Weights of a small GPT-style language model, trained from scratch on English Wikipedia: biases on query, key and value, 144M tokens.
Each number is 50 + 15 x the weight over its row's rms, rounded and kept within 0 to 99. Layers, rows and columns count from 0. The size before them is the row's rms in percent of the matrix's.

# layer 3 attention value, 96x96, rms 0.349, rows 0-31, columns 0-95
088:61 45 33 46 65 73 62 44 28 70 48 47 39 75 34 45 41 71 31 71 21 53 26 39 55 65 37 48 48 44 60 58 52 71 47 40 17 37 50 15 58 54 23 54 52 41 52 55 51 62 37 57 46 32 38 51 57 32 55 36 52 65 46 78 37 44 71 57 08 44 67 62 44 30 40 42 28 31 27 39 66 79 45 65 45 53 56 65 52 34 76 29 39 57 44 52
096:62 28 64 47 54 76 45 36 39 39 73 17 57 42 27 51 54 51 31 81 42 63 50 48 52 74 48 50 60 46 46 36 66 64 47 29 31 62 58 33 49 59 39 51 79 34 36 73 85 74 26 38 48 40 42 45 43 50 49 39 22 31 24 60 46 37 62 47 37 45 37 48 86 58 40 53 52 43 54 74 65 62 60 63 51 53 52 64 34 19 64 50 26 66 56 31
081:47 52 42 45 43 56 42 24 43 46 53 38 46 52 44 54 47 49 52 61 51 68 29 45 52 64 63 48 22 57 42 60 56 72 59 43 34 76 60 42 64 64 53 47 75 48 37 74 68 34 33 32 83 26 53 35 15 68 64 45 61 39 35 55 69 26 66 49 22 11 35 30 18 36 45 63 55 51 42 34 41 69 41 36 61 23 61 63 50 60 70 61 23 45 52 47
091:80 28 42 50 64 83 40 35 75 63 77 58 45 40 25 40 47 52 44 63 76 46 64 44 44 69 31 75 55 46 35 37 55 85 44 42 50 68 46 62 70 47 59 76 37 40 46 54 66 27 37 28 45 25 58 42 27 55 46 35 27 40 75 53 48 47 56 52 41 54 28 35 61 41 33 68 56 30 66 42 60 55 68 70 40 42 42 88 45 47 32 54 43 32 62 47
090:28 70 32 38 55 55 68 46 46 69 39 44 74 28 39 67 37 76 36 42 38 56 48 78 71 54 56 37 38 50 29 77 42 42 34 44 58 63 44 28 43 21 36 67 23 65 56 27 27 50 50 59 59 53 51 50 64 45 56 57 42 53 55 72 44 56 30 43 40 61 72 91 31 51 61 55 24 69 24 38 26 59 45 46 67 62 38 50 60 64 38 35 30 61 37 69
094:42 51 55 73 47 23 57 73 33 66 52 30 51 84 63 39 61 41 26 59 54 76 57 58 17 74 54 73 63 38 53 35 72 65 30 49 54 62 71 66 36 73 48 42 45 70 52 25 60 35 48 16 32 71 61 72 28 33 31 31 41 57 49 38 72 51 40 62 39 36 48 40 54 34 52 41 70 64 36 57 34 49 23 56 70 59 51 36 49 42 52 54 71 51 54 47
088:64 41 60 46 66 30 47 54 72 68 52 58 54 23 45 33 46 64 62 58 53 36 49 33 07 38 55 78 72 30 66 42 60 18 34 59 21 42 54 53 41 58 54 74 73 65 73 41 52 61 34 54 14 49 58 56 41 42 49 25 37 55 64 39 53 75 59 36 29 44 54 76 57 65 44 50 30 31 67 57 46 64 45 70 35 27 54 29 59 63 65 59 58 45 39 62
085:20 52 26 38 65 49 42 36 39 46 36 13 48 41 56 56 57 52 48 61 23 69 50 66 41 54 79 65 55 38 46 79 69 51 42 35 24 73 24 43 32 70 48 55 55 40 33 44 68 33 34 57 39 72 63 52 32 31 48 48 24 58 53 44 50 24 50 60 71 47 60 45 64 27 23 40 65 48 26 47 40 58 47 52 41 21 50 41 56 53 61 77 59 78 60 38
085:72 63 52 33 64 52 46 29 60 56 47 65 63 64 41 23 49 50 52 65 35 44 16 36 35 48 41 37 83 56 63 46 29 44 46 59 51 56 49 50 56 64 52 57 71 50 56 96 52 41 47 78 36 57 40 40 56 50 53 33 59 72 56 44 50 45 34 75 49 42 28 64 50 62 37 44 29 28 33 42 46 56 40 55 45 24 93 66 71 45 46 13 31 30 42 50
087:40 68 57 72 49 54 75 56 38 33 33 63 54 51 55 54 47 67 45 51 37 47 56 37 68 33 41 45 48 37 60 64 44 33 60 62 67 32 60 83 26 38 56 42 35 30 59 99 54 44 70 51 43 33 36 37 60 45 62 53 59 59 24 31 63 45 60 39 46 60 74 55 27 72 39 61 68 62 42 49 44 56 37 24 66 62 54 58 63 70 16 39 77 47 45 37
088:39 54 59 35 36 39 66 66 84 60 92 49 35 51 38 53 35 62 45 58 86 44 63 56 41 26 51 52 53 56 49 40 59 67 66 47 56 36 52 57 78 58 32 76 62 40 61 40 44 75 59 41 47 87 46 50 57 43 75 57 51 48 48 51 46 49 54 37 74 64 76 28 86 62 52 41 63 30 67 63 56 36 35 56 54 65 58 37 19 38 52 45 21 43 47 58
099:66 75 35 61 40 53 55 55 47 52 75 60 40 86 75 37 58 33 40 51 81 39 40 53 43 53 71 67 52 59 54 40 53 27 32 60 56 47 17 80 23 51 39 57 50 72 53 21 67 63 52 39 35 73 48 54 41 45 42 64 65 51 43 24 35 56 63 72 49 62 44 39 53 54 32 60 42 33 32 68 57 27 23 71 46 50 63 42 40 25 76 40 63 36 64 44
089:44 58 29 57 67 42 51 42 48 60 38 76 43 54 52 48 47 65 56 38 46 53 68 77 57 42 37 76 73 40 58 61 54 40 44 74 60 47 26 45 35 38 44 45 51 44 72 39 36 38 23 82 35 66 52 54 55 55 14 44 43 69 58 29 51 58 23 66 40 54 59 70 51 62 41 67 77 60 41 46 61 65 44 61 27 20 46 30 68 61 63 58 70 55 02 56
086:21 53 30 57 40 51 60 56 63 67 42 86 54 49 46 75 61 37 63 27 48 57 58 60 70 55 42 32 57 43 38 56 49 34 72 39 74 43 27 62 35 46 76 39 28 46 99 56 19 53 32 45 65 37 76 47 41 45 41 49 41 47 40 36 48 84 55 35 44 45 56 52 49 52 45 42 58 84 60 45 55 50 46 27 64 52 37 58 85 52 46 45 59 29 45 64
083:58 65 09 33 30 27 43 33 36 39 65 74 61 48 72 68 44 46 46 26 17 58 35 56 61 72 44 42 23 32 69 39 25 56 59 51 55 48 46 63 61 58 76 72 36 44 58 28 43 75 27 48 56 46 41 56 48 35 41 49 54 44 70 59 48 46 46 58 37 48 81 66 63 55 25 61 58 59 47 33 68 53 56 30 36 55 24 30 43 60 34 58 78 57 57 45
096:28 73 51 30 51 53 50 22 49 66 51 43 60 61 36 57 54 66 54 37 60 69 18 90 41 45 75 68 66 49 45 53 51 17 60 65 37 40 34 59 47 40 49 53 60 67 50 64 59 45 51 58 52 63 53 61 48 37 74 55 51 58 47 45 39 25 60 58 55 48 07 73 27 50 36 58 46 89 42 31 62 76 43 57 58 16 53 72 46 37 36 55 44 65 35 33
100:48 77 52 48 42 55 39 70 42 58 41 61 65 64 24 58 69 45 49 40 36 36 40 42 47 52 66 65 60 45 60 67 43 46 53 33 51 28 55 19 38 24 25 31 68 58 56 52 57 72 30 61 27 49 29 64 75 62 70 58 43 45 43 58 25 40 77 53 15 46 28 72 35 48 35 38 39 62 39 44 49 62 53 48 49 56 79 36 31 53 88 59 59 44 19 39
074:52 41 35 59 70 41 79 51 42 37 53 77 64 16 30 55 53 56 64 23 57 31 56 55 47 49 30 75 46 44 43 47 45 52 57 52 55 66 40 53 68 28 65 58 47 39 21 42 43 48 49 55 24 25 66 48 64 47 56 51 27 71 49 29 77 59 53 43 41 24 69 46 16 71 54 44 54 35 70 72 63 61 59 35 36 50 42 37 68 61 31 65 27 26 29 68
097:12 75 34 45 38 42 54 58 55 41 63 61 51 49 58 75 68 71 52 23 33 60 53 68 72 39 65 66 53 54 58 51 58 28 44 78 85 44 29 70 50 61 42 60 31 69 60 18 43 59 71 54 44 77 48 44 67 42 58 42 47 43 69 66 46 58 51 51 68 69 72 65 35 50 53 58 42 46 65 50 66 35 38 53 42 67 28 14 32 68 27 48 48 34 48 47
091:33 39 56 86 29 49 41 45 51 54 86 48 25 73 45 36 45 64 53 44 63 68 41 57 56 38 54 41 33 58 31 49 65 66 55 29 47 53 35 56 43 61 38 77 55 60 60 77 69 55 90 57 46 61 56 31 42 61 48 34 63 31 28 64 68 38 65 55 85 49 51 14 77 52 53 52 66 36 56 45 44 35 51 46 46 74 47 53 58 35 38 67 60 53 61 18
083:24 78 30 57 63 40 64 44 41 50 69 71 44 48 63 60 52 64 36 45 68 44 34 54 53 60 56 27 12 25 49 73 41 62 72 58 66 38 38 74 46 61 78 60 66 46 53 65 26 55 62 64 38 53 61 45 63 46 38 89 45 64 25 53 73 40 54 56 45 52 48 56 30 49 38 39 39 63 29 49 85 44 64 44 47 44 56 71 76 66 47 78 51 36 40 41
091:44 11 61 43 50 43 44 39 58 44 71 42 59 63 53 52 42 49 19 48 80 65 76 68 41 28 58 82 55 65 30 50 64 48 51 56 70 36 40 71 51 56 33 60 27 29 42 46 47 62 73 56 48 62 49 33 46 59 36 31 48 25 53 24 49 58 40 72 65 64 53 42 76 68 38 50 51 48 57 48 44 30 65 78 91 41 65 61 61 28 31 60 36 37 44 59
099:51 56 67 55 52 54 35 43 62 54 63 38 47 46 41 64 51 44 53 52 39 59 58 82 35 14 82 67 66 44 13 70 48 41 49 57 70 39 43 57 52 50 46 64 49 45 48 41 32 66 78 70 37 71 69 45 69 30 84 59 41 38 53 46 42 33 42 41 69 55 59 66 60 35 61 63 34 56 64 36 37 34 72 55 63 65 62 15 40 20 20 47 55 72 38 42
095:63 67 63 46 51 33 41 74 62 44 40 43 77 30 56 24 33 39 60 73 12 32 64 55 34 32 60 39 52 41 34 49 54 39 47 21 48 50 78 29 55 50 17 07 62 40 63 53 62 62 39 78 56 61 40 59 66 41 62 61 58 58 21 51 48 46 72 36 67 42 59 56 46 50 71 19 45 55 70 50 43 49 33 42 60 65 58 41 38 50 58 70 65 47 65 47
081:52 42 48 60 68 47 60 46 71 79 49 53 67 33 40 62 44 47 68 27 62 48 66 54 41 62 43 63 51 49 42 33 64 53 39 45 60 57 46 66 62 43 65 33 39 50 59 33 27 51 47 46 71 23 66 54 35 34 18 23 48 64 44 18 73 83 56 40 38 41 64 43 63 49 35 42 36 50 71 54 43 18 72 69 35 44 41 75 58 68 31 47 34 80 63 80
089:43 89 47 49 67 72 74 48 68 38 53 71 44 32 39 83 40 64 72 37 35 35 42 70 56 39 43 58 45 50 65 65 40 58 72 64 79 72 64 32 53 50 68 53 46 40 47 63 28 53 46 82 52 58 48 50 36 79 41 45 49 44 39 49 55 57 49 10 25 45 38 60 27 72 39 44 47 65 56 53 49 71 39 52 31 43 34 54 38 59 33 32 54 29 23 41
088:63 39 32 52 85 63 40 50 36 54 17 40 60 29 57 68 51 17 73 23 56 43 75 78 13 80 53 41 81 44 52 28 57 51 34 47 30 58 49 53 58 30 62 42 68 43 28 63 59 59 34 67 39 36 55 58 50 43 27 48 45 60 48 33 55 54 36 37 37 33 32 34 58 45 56 38 42 65 55 40 44 72 32 77 50 33 48 67 50 49 69 59 50 58 55 56
092:51 34 32 62 51 51 53 42 39 54 36 69 76 61 44 38 82 64 66 31 37 16 57 43 75 68 13 32 50 44 76 37 45 49 40 35 59 58 46 35 55 43 61 41 53 61 60 59 56 41 44 50 49 34 40 55 34 47 39 84 58 67 45 78 62 35 39 47 12 52 34 43 33 49 38 33 27 52 46 37 64 64 38 22 38 50 44 52 47 82 71 46 78 38 64 44
088:19 38 43 46 36 50 29 22 44 57 57 41 50 40 30 80 37 63 50 31 64 78 67 88 48 38 65 66 64 39 41 33 64 29 48 62 74 44 30 62 55 50 45 55 23 32 53 57 36 49 60 67 68 46 64 39 46 58 53 45 30 45 35 23 48 64 37 55 77 61 72 67 65 61 34 61 24 75 61 72 54 38 44 66 59 32 45 52 78 39 43 63 60 51 41 52
085:69 43 66 72 78 50 36 69 25 56 48 28 53 51 52 41 41 47 56 65 47 49 66 66 51 50 82 58 43 44 28 46 64 48 13 56 14 57 38 34 33 46 42 52 55 44 21 25 62 51 64 41 28 47 55 75 46 49 49 46 52 34 55 47 32 49 56 31 52 47 60 56 27 64 73 72 24 46 37 46 33 28 41 76 44 66 25 34 59 30 63 61 28 70 65 55
083:49 76 02 64 50 72 46 50 63 54 36 70 54 41 45 53 40 61 59 37 39 26 69 80 45 53 28 38 39 46 44 45 29 33 42 42 44 59 37 55 51 69 79 39 42 52 54 57 04 37 60 42 64 29 58 21 50 38 68 72 39 47 49 40 72 32 50 10 33 38 55 48 43 40 43 45 32 78 71 52 46 59 63 53 40 62 41 64 67 51 41 54 49 46 43 58
089:64 64 59 71 43 35 37 48 53 55 67 45 60 83 69 53 33 43 25 25 53 42 28 51 25 61 68 76 59 37 29 38 63 65 66 59 74 31 66 63 37 71 55 61 54 61 82 23 52 64 41 56 80 65 39 53 59 66 62 53 51 49 19 35 18 38 47 47 64 39 39 51 64 55 42 35 63 60 49 47 37 59 50 62 45 38 82 49 70 52 40 50 61 52 55 20
# layer 3 attention output (transposed), 96x96, rms 0.307, rows 0-31, columns 0-95
086:64 51 31 37 58 32 70 48 57 26 84 66 64 41 54 59 33 57 72 56 36 39 54 38 47 53 34 60 33 81 45 31 34 66 27 68 50 70 55 41 28 67 42 65 33 55 72 61 61 73 40 69 47 56 31 45 81 53 55 42 54 46 64 33 10 34 66 56 28 79 46 38 32 43 50 72 42 53 47 48 56 26 72 31 44 59 52 42 60 51 30 33 43 41 55 62
089:60 33 33 44 39 62 51 27 60 25 45 47 63 68 33 32 59 35 49 62 37 78 35 54 36 49 42 76 22 59 62 52 56 52 49 43 74 58 48 58 47 64 68 52 47 74 41 44 45 66 51 61 44 44 43 65 53 67 62 54 17 10 53 30 62 49 46 40 55 54 58 40 35 31 20 62 45 63 89 61 69 36 54 49 60 56 55 77 72 58 22 46 22 55 62 27
085:61 48 35 27 39 71 25 65 40 51 41 47 77 75 39 56 30 50 68 68 46 53 38 68 51 43 60 45 26 56 66 64 34 41 35 65 58 42 57 30 91 47 67 56 47 54 43 39 65 38 56 61 64 58 20 40 44 41 40 43 39 69 57 49 38 30 50 59 39 49 35 70 75 49 68 44 46 27 42 50 56 62 61 38 69 52 09 19 68 46 70 24 38 58 76 47
085:71 32 40 39 51 53 54 49 13 53 52 68 49 34 47 53 48 46 68 55 46 66 20 58 46 67 53 55 25 66 30 68 76 52 41 31 75 55 57 49 24 64 57 80 34 63 45 33 56 69 37 27 64 27 53 60 53 07 50 43 37 41 63 27 48 47 48 48 54 35 76 67 54 62 44 68 77 18 51 57 34 51 45 58 78 36 44 38 51 43 52 64 55 52 34 71
086:21 43 73 11 62 36 47 41 63 53 55 72 48 67 25 76 43 62 41 38 35 80 48 49 93 44 66 48 46 55 26 63 45 45 18 83 34 45 38 42 29 45 67 40 55 69 55 52 36 47 51 51 48 68 28 78 37 53 59 49 73 54 61 61 35 28 37 54 50 59 61 39 67 45 58 58 38 38 42 59 32 63 29 55 60 22 48 51 51 71 43 31 49 46 52 51
090:56 59 68 79 54 94 47 53 57 54 44 57 62 54 63 39 52 46 45 31 57 60 46 34 58 73 33 66 31 59 53 43 33 69 52 53 34 42 46 51 82 49 53 28 30 29 73 58 52 23 28 35 40 62 68 61 48 47 48 25 55 55 41 31 32 59 60 69 63 63 39 35 55 43 42 63 71 53 15 64 29 72 12 43 83 60 46 38 33 50 47 52 58 47 58 36
100:56 60 36 58 58 36 58 68 71 49 55 65 53 28 67 62 25 79 52 23 46 61 23 52 26 60 31 59 44 53 73 28 69 40 46 64 47 40 65 61 46 48 55 57 56 33 43 32 51 51 51 49 30 53 62 65 29 48 39 61 68 54 46 45 59 80 43 33 38 50 83 72 15 31 55 44 43 42 62 24 41 60 27 71 44 54 62 33 38 67 60 28 63 56 85 34
083:32 58 61 23 43 49 65 36 53 54 20 50 81 45 52 48 49 45 59 29 26 74 45 68 46 38 53 68 35 78 63 41 40 38 41 51 32 18 44 57 63 50 58 51 43 36 53 47 41 29 43 81 50 69 51 53 86 61 60 49 41 71 83 39 29 51 39 59 61 24 70 56 47 65 76 53 45 48 69 51 44 62 54 43 29 50 67 11 61 39 44 68 51 66 37 39
089:52 51 71 52 57 25 65 41 84 62 52 67 54 57 50 58 52 25 42 64 68 51 50 24 41 57 36 69 72 63 56 43 23 39 31 40 70 45 55 61 42 74 67 42 61 30 41 50 87 64 44 54 49 63 26 46 40 32 65 51 42 66 21 31 58 22 31 36 45 32 66 33 63 43 61 39 57 42 46 12 61 67 49 52 29 48 54 36 51 62 47 70 37 78 60 63
084:25 64 42 63 52 39 55 26 66 69 48 76 53 48 51 47 49 40 62 44 39 26 66 40 52 27 45 29 53 40 51 49 29 65 84 38 54 56 62 52 28 61 53 59 55 38 53 50 36 39 34 42 25 83 51 22 64 35 46 67 50 51 44 73 82 40 67 50 40 57 58 64 49 54 40 37 77 04 76 61 56 49 44 28 76 67 55 35 59 54 38 43 38 34 68 45
093:65 43 56 45 30 48 31 57 62 48 65 62 49 25 44 44 50 78 47 47 59 21 74 44 29 38 23 53 82 57 62 63 44 60 61 55 70 41 38 46 60 46 39 69 60 78 55 28 37 40 44 34 51 33 38 82 27 51 75 43 38 28 42 40 39 84 54 22 47 66 53 62 59 54 44 64 40 77 32 80 68 29 27 54 39 53 59 34 49 39 49 61 41 33 49 50
094:45 65 33 65 77 48 35 44 54 65 51 39 59 42 77 51 42 25 14 74 60 62 37 76 26 66 43 40 62 53 21 68 44 00 50 46 60 52 53 65 40 58 33 60 52 46 63 49 56 53 68 38 23 47 55 31 39 58 67 33 52 49 44 45 52 47 39 48 66 54 53 58 41 52 55 79 79 69 28 62 54 41 33 74 48 63 50 47 51 30 49 45 60 40 77 27
085:44 88 46 34 72 55 68 52 40 63 70 30 63 38 58 70 51 61 33 22 49 51 50 57 61 38 62 54 49 49 68 62 33 42 42 33 41 43 53 41 40 61 83 55 49 45 55 29 65 37 67 34 47 47 40 19 93 74 69 46 46 46 41 36 48 66 57 36 52 46 44 64 35 35 50 55 51 68 64 34 43 60 39 41 38 33 49 41 22 80 47 60 60 18 49 89
099:47 53 46 68 43 58 26 68 58 52 47 61 38 55 41 74 76 43 51 39 58 15 44 22 51 28 51 42 42 61 45 50 51 44 52 48 57 45 70 41 36 36 49 29 25 37 49 77 22 49 67 18 15 45 57 49 64 47 54 70 59 74 40 64 60 41 59 66 35 62 46 73 50 61 45 81 39 32 32 47 42 74 49 67 31 60 17 57 56 71 77 68 63 47 46 57
095:58 43 49 53 73 49 75 44 52 62 55 31 55 57 32 24 59 41 46 51 64 35 37 47 59 37 48 17 21 43 50 69 54 27 41 62 31 65 20 54 30 56 63 69 48 54 62 22 46 63 60 28 29 51 54 63 49 55 67 72 31 68 48 77 36 61 69 41 61 57 62 44 73 69 39 56 54 68 50 08 55 47 43 55 56 65 41 38 47 26 60 43 87 67 29 49
098:60 66 45 34 45 59 64 18 68 45 43 77 50 66 38 60 50 49 62 51 44 54 76 48 33 17 54 72 43 36 28 36 77 25 34 51 61 40 61 56 63 53 61 59 29 64 45 55 47 37 65 26 39 78 37 41 38 62 53 46 68 71 72 47 71 30 48 55 68 49 21 51 49 34 84 50 19 51 54 62 65 42 28 39 51 43 29 38 36 32 52 48 67 69 41 60
097:70 53 38 54 55 39 30 60 92 41 58 33 20 40 42 45 61 81 31 53 56 54 47 38 73 53 81 50 45 79 59 71 37 33 39 55 53 43 56 40 52 48 39 48 60 43 19 62 66 63 55 32 19 19 51 53 58 65 42 36 62 31 54 46 59 44 65 60 65 56 51 52 27 47 69 27 45 54 65 46 80 58 43 19 74 47 52 52 72 43 29 38 41 54 59 34
080:51 59 67 70 85 52 62 47 45 44 46 53 44 49 65 58 33 78 71 49 38 54 26 46 42 53 54 35 70 35 55 29 66 70 37 74 50 26 28 47 34 22 71 57 70 58 53 45 60 34 35 35 40 26 41 30 40 52 48 35 34 47 32 56 53 65 41 44 43 40 41 65 34 25 30 40 71 42 47 76 59 58 49 43 47 85 33 35 58 52 67 73 62 74 66 78
090:36 47 41 60 49 64 42 54 59 52 52 65 34 57 45 75 53 74 30 40 48 45 53 63 47 53 68 49 80 74 50 57 79 36 35 45 45 49 41 74 30 30 27 56 40 74 65 60 37 51 38 37 47 71 53 27 48 68 48 29 32 48 84 63 45 61 48 60 49 59 71 55 75 44 14 34 38 54 26 35 78 46 20 30 31 43 57 51 52 53 51 51 84 32 40 39
101:45 54 65 38 44 58 26 46 47 45 54 49 42 73 57 61 48 54 53 54 36 57 41 54 49 26 64 59 49 62 42 66 60 42 52 49 39 49 37 36 47 66 22 76 40 58 70 59 45 57 54 85 67 77 78 72 63 18 56 74 22 39 33 47 50 64 60 51 31 59 46 31 77 48 21 41 42 50 32 62 66 27 48 37 69 54 32 64 67 20 41 75 30 36 22 54
081:48 29 50 39 69 32 61 13 45 28 46 56 41 76 66 34 58 86 38 73 62 63 35 69 61 45 58 14 50 44 35 32 60 54 58 58 70 62 12 33 50 34 44 53 49 46 56 77 52 53 69 37 29 62 37 56 62 48 62 54 50 41 36 45 35 65 44 64 36 36 49 28 76 71 59 48 34 55 42 48 40 61 53 65 40 56 59 19 59 45 41 70 63 56 79 50
091:33 51 67 58 55 41 39 34 35 67 29 53 39 52 63 82 44 50 48 72 49 59 61 28 45 27 25 67 57 60 60 77 60 70 64 34 53 43 65 63 61 83 71 57 44 28 59 34 24 51 67 48 58 59 43 56 35 66 24 30 55 31 41 20 46 53 56 61 69 19 41 43 31 25 40 67 41 69 32 49 55 45 50 76 56 64 37 37 79 62 48 37 58 34 45 54
104:55 43 77 53 02 36 62 57 69 46 60 32 13 43 78 47 55 43 57 66 34 58 52 51 63 21 69 43 64 60 51 48 56 47 51 55 49 22 52 39 30 54 57 32 27 44 64 53 33 73 40 31 59 74 60 40 49 74 37 51 58 69 51 52 64 72 25 22 56 35 58 62 43 58 30 68 32 79 55 46 59 51 20 39 56 60 46 45 57 42 32 39 57 51 67 59
096:83 66 67 50 38 55 44 57 59 53 61 48 27 37 59 45 65 54 41 23 48 48 60 44 28 47 58 41 37 42 57 31 16 58 56 57 39 57 61 72 93 31 39 41 79 39 18 69 55 47 54 63 60 64 72 54 48 23 69 50 64 31 54 67 32 51 36 42 43 36 52 45 38 29 51 51 23 52 54 68 79 36 55 55 62 85 53 42 43 64 32 55 31 30 51 41
093:32 67 36 61 88 67 70 70 30 72 47 57 29 51 32 79 36 58 64 50 39 42 33 32 21 51 31 52 32 63 67 52 59 60 32 41 67 27 66 59 59 40 36 27 52 56 63 45 45 37 39 37 72 32 48 61 45 63 37 66 75 63 38 75 44 75 54 33 49 38 33 40 63 50 65 73 63 38 41 62 39 30 59 65 37 44 56 49 29 63 31 52 52 59 62 24
086:39 69 51 86 44 44 38 73 39 66 75 65 39 43 44 61 39 77 46 48 47 38 41 60 66 67 56 49 37 28 25 41 65 53 64 57 51 48 56 50 37 38 58 56 62 44 37 43 36 72 63 61 39 55 12 31 36 77 52 28 66 38 53 44 48 51 54 43 40 47 20 59 84 55 37 45 49 43 38 39 76 78 57 22 41 60 72 28 35 61 17 60 41 60 45 58
090:44 27 42 42 60 78 77 73 45 67 38 51 58 39 78 55 34 43 50 45 42 82 54 06 27 32 50 31 35 47 36 61 62 43 40 47 59 54 58 41 70 15 46 47 61 45 50 51 66 33 50 70 31 54 29 47 60 48 43 37 73 38 44 23 59 46 65 40 61 51 41 53 31 45 61 65 39 52 79 72 55 72 29 52 35 66 60 57 23 59 50 64 57 56 53 77
091:45 40 31 62 63 39 65 40 30 26 71 44 51 48 81 86 81 48 38 29 55 59 53 37 55 70 46 26 55 67 43 51 66 29 33 40 44 77 48 54 73 36 62 53 56 42 66 65 61 69 56 70 46 39 62 41 53 34 49 56 32 40 67 63 61 34 38 41 38 71 47 16 61 57 63 29 50 33 72 38 53 54 22 29 69 52 45 49 62 24 70 36 42 53 31 59
098:39 63 56 45 55 60 54 47 61 39 33 44 44 67 40 65 59 63 93 16 45 55 23 47 53 10 28 44 57 73 42 60 78 33 71 53 65 32 62 42 63 78 51 54 28 44 64 44 52 48 63 47 43 52 23 24 41 65 36 55 79 40 34 45 71 52 57 21 48 53 74 60 41 31 34 52 33 61 40 66 41 50 43 45 56 53 39 35 46 78 33 53 68 55 56 53
081:44 41 58 15 62 59 65 73 19 65 45 36 48 58 68 51 45 67 45 20 55 89 58 67 43 40 62 68 51 43 35 49 31 61 32 46 36 58 51 41 48 50 44 54 58 44 55 56 08 72 46 63 44 64 43 53 31 64 63 49 31 55 28 54 31 29 56 52 83 58 50 58 37 18 76 71 58 43 55 66 48 63 47 47 57 69 60 52 26 30 40 46 55 69 74 39
090:41 31 36 37 49 49 30 78 26 25 44 74 63 34 54 48 45 42 57 45 51 61 53 68 56 51 49 32 23 54 26 61 56 44 67 49 45 53 31 34 65 55 49 61 57 55 77 52 47 61 51 32 42 46 67 65 62 69 61 60 54 58 22 79 59 55 45 25 66 43 44 45 47 43 59 37 25 16 35 20 39 48 42 49 24 81 51 55 54 86 44 54 79 69 66 60
086:45 63 48 67 51 62 64 29 48 50 45 57 50 62 45 18 34 33 26 66 58 47 49 40 50 53 71 54 36 63 43 30 44 36 57 62 37 37 57 32 65 78 43 72 64 72 59 49 27 54 71 17 41 37 56 37 40 20 32 60 44 33 40 29 72 53 51 38 47 43 47 38 77 59 63 67 30 71 16 42 65 73 55 32 77 48 70 57 55 59 40 37 74 60 69 47
# layer 3 attention query, 96x96, rms 0.279, rows 32-36, columns 0-95
070:49 50 52 56 47 51 37 66 60 47 83 42 56 64 55 68 63 71 50 63 54 38 48 51 32 80 34 48 66 39 39 27 46 60 41 33 35 58 49 51 60 67 75 56 22 22 53 44 59 54 33 50 54 59 75 66 71 53 76 86 52 37 57 52 51 92 38 53 42 52 74 49 78 67 62 29 35 62 46 50 36 62 60 68 55 47 53 37 62 39 58 46 31 75 43 87
070:36 53 26 44 50 28 42 75 41 68 58 46 51 44 55 55 32 63 32 55 48 43 48 55 33 82 30 63 68 27 31 30 36 53 26 24 61 45 41 41 49 60 54 41 25 41 41 27 54 38 36 40 47 41 61 55 31 62 61 58 36 30 31 37 27 62 64 71 40 42 35 56 40 34 57 51 80 73 42 39 33 53 48 77 38 40 33 21 40 39 36 43 15 65 63 73
069:69 21 56 30 50 41 51 60 38 55 55 39 55 68 53 70 33 58 76 61 26 58 57 70 48 72 49 84 75 41 55 38 33 41 41 38 64 36 37 35 49 53 48 59 31 56 37 39 45 18 30 46 65 61 52 67 19 61 47 53 45 27 59 58 38 61 60 90 35 56 48 64 67 57 50 43 57 52 82 41 57 32 68 50 74 19 66 58 37 35 61 44 21 49 43 57
063:56 46 52 34 40 55 71 47 35 28 52 39 60 47 28 13 32 52 51 28 45 64 36 55 77 15 54 44 35 54 70 78 61 69 32 67 35 36 56 40 38 46 35 45 81 58 50 60 22 46 60 61 27 54 29 43 40 57 39 41 44 73 65 59 44 20 79 34 64 33 45 28 43 38 49 74 48 39 38 65 60 38 63 28 53 56 48 47 67 51 50 26 63 38 53 35
065:45 73 53 77 75 40 36 64 43 37 47 48 62 62 69 74 60 73 47 97 58 54 53 52 37 99 49 50 59 47 31 47 41 66 67 50 60 40 30 75 72 67 47 64 52 42 62 40 64 46 41 64 57 53 69 57 69 44 76 66 57 41 34 34 55 60 40 67 37 59 64 41 43 54 57 30 50 54 75 42 47 51 52 72 39 40 58 45 60 60 57 55 34 58 34 85
# layer 3 attention key, 96x96, rms 0.316, rows 32-35, columns 0-95
078:43 40 55 71 63 43 45 49 67 15 42 51 46 47 38 76 62 30 73 58 49 67 61 33 19 49 51 60 18 39 41 62 58 50 60 33 41 40 55 54 82 15 46 47 77 53 48 79 34 63 51 48 55 64 49 70 38 78 62 71 30 20 35 22 54 58 53 54 44 59 81 45 54 49 65 68 47 55 55 60 49 34 47 57 43 63 73 56 54 69 48 60 72 36 42 73
073:55 49 28 63 60 37 13 69 30 26 45 68 53 36 57 67 95 63 67 42 46 67 66 26 42 46 56 68 14 38 41 31 71 48 51 35 36 54 40 58 70 61 41 78 41 55 45 53 46 59 73 21 33 77 65 50 33 47 33 75 48 37 33 43 38 54 55 55 32 57 69 76 63 33 38 53 53 55 42 57 48 37 34 55 50 38 55 60 50 48 46 40 53 49 59 77
067:78 76 34 83 52 37 47 53 59 42 57 65 53 52 41 68 72 39 66 66 52 40 75 37 47 43 49 51 27 72 44 75 42 47 65 57 79 66 62 42 72 51 23 60 72 54 57 54 40 68 73 58 60 60 40 54 62 47 76 58 40 21 60 30 54 26 77 67 27 58 70 55 54 42 63 64 62 39 51 65 60 52 55 54 62 70 63 66 45 70 70 64 63 24 36 62
073:51 49 41 28 36 65 58 40 28 79 48 43 49 48 52 24 37 61 30 50 48 39 51 61 82 49 58 50 69 56 45 45 37 42 40 54 53 65 61 52 27 69 66 44 38 46 54 18 68 42 37 44 62 32 40 45 69 51 58 35 75 55 83 57 50 76 36 33 74 41 19 53 51 60 37 40 49 36 61 32 45 76 59 49 61 30 41 30 29 24 58 31 30 61 47 10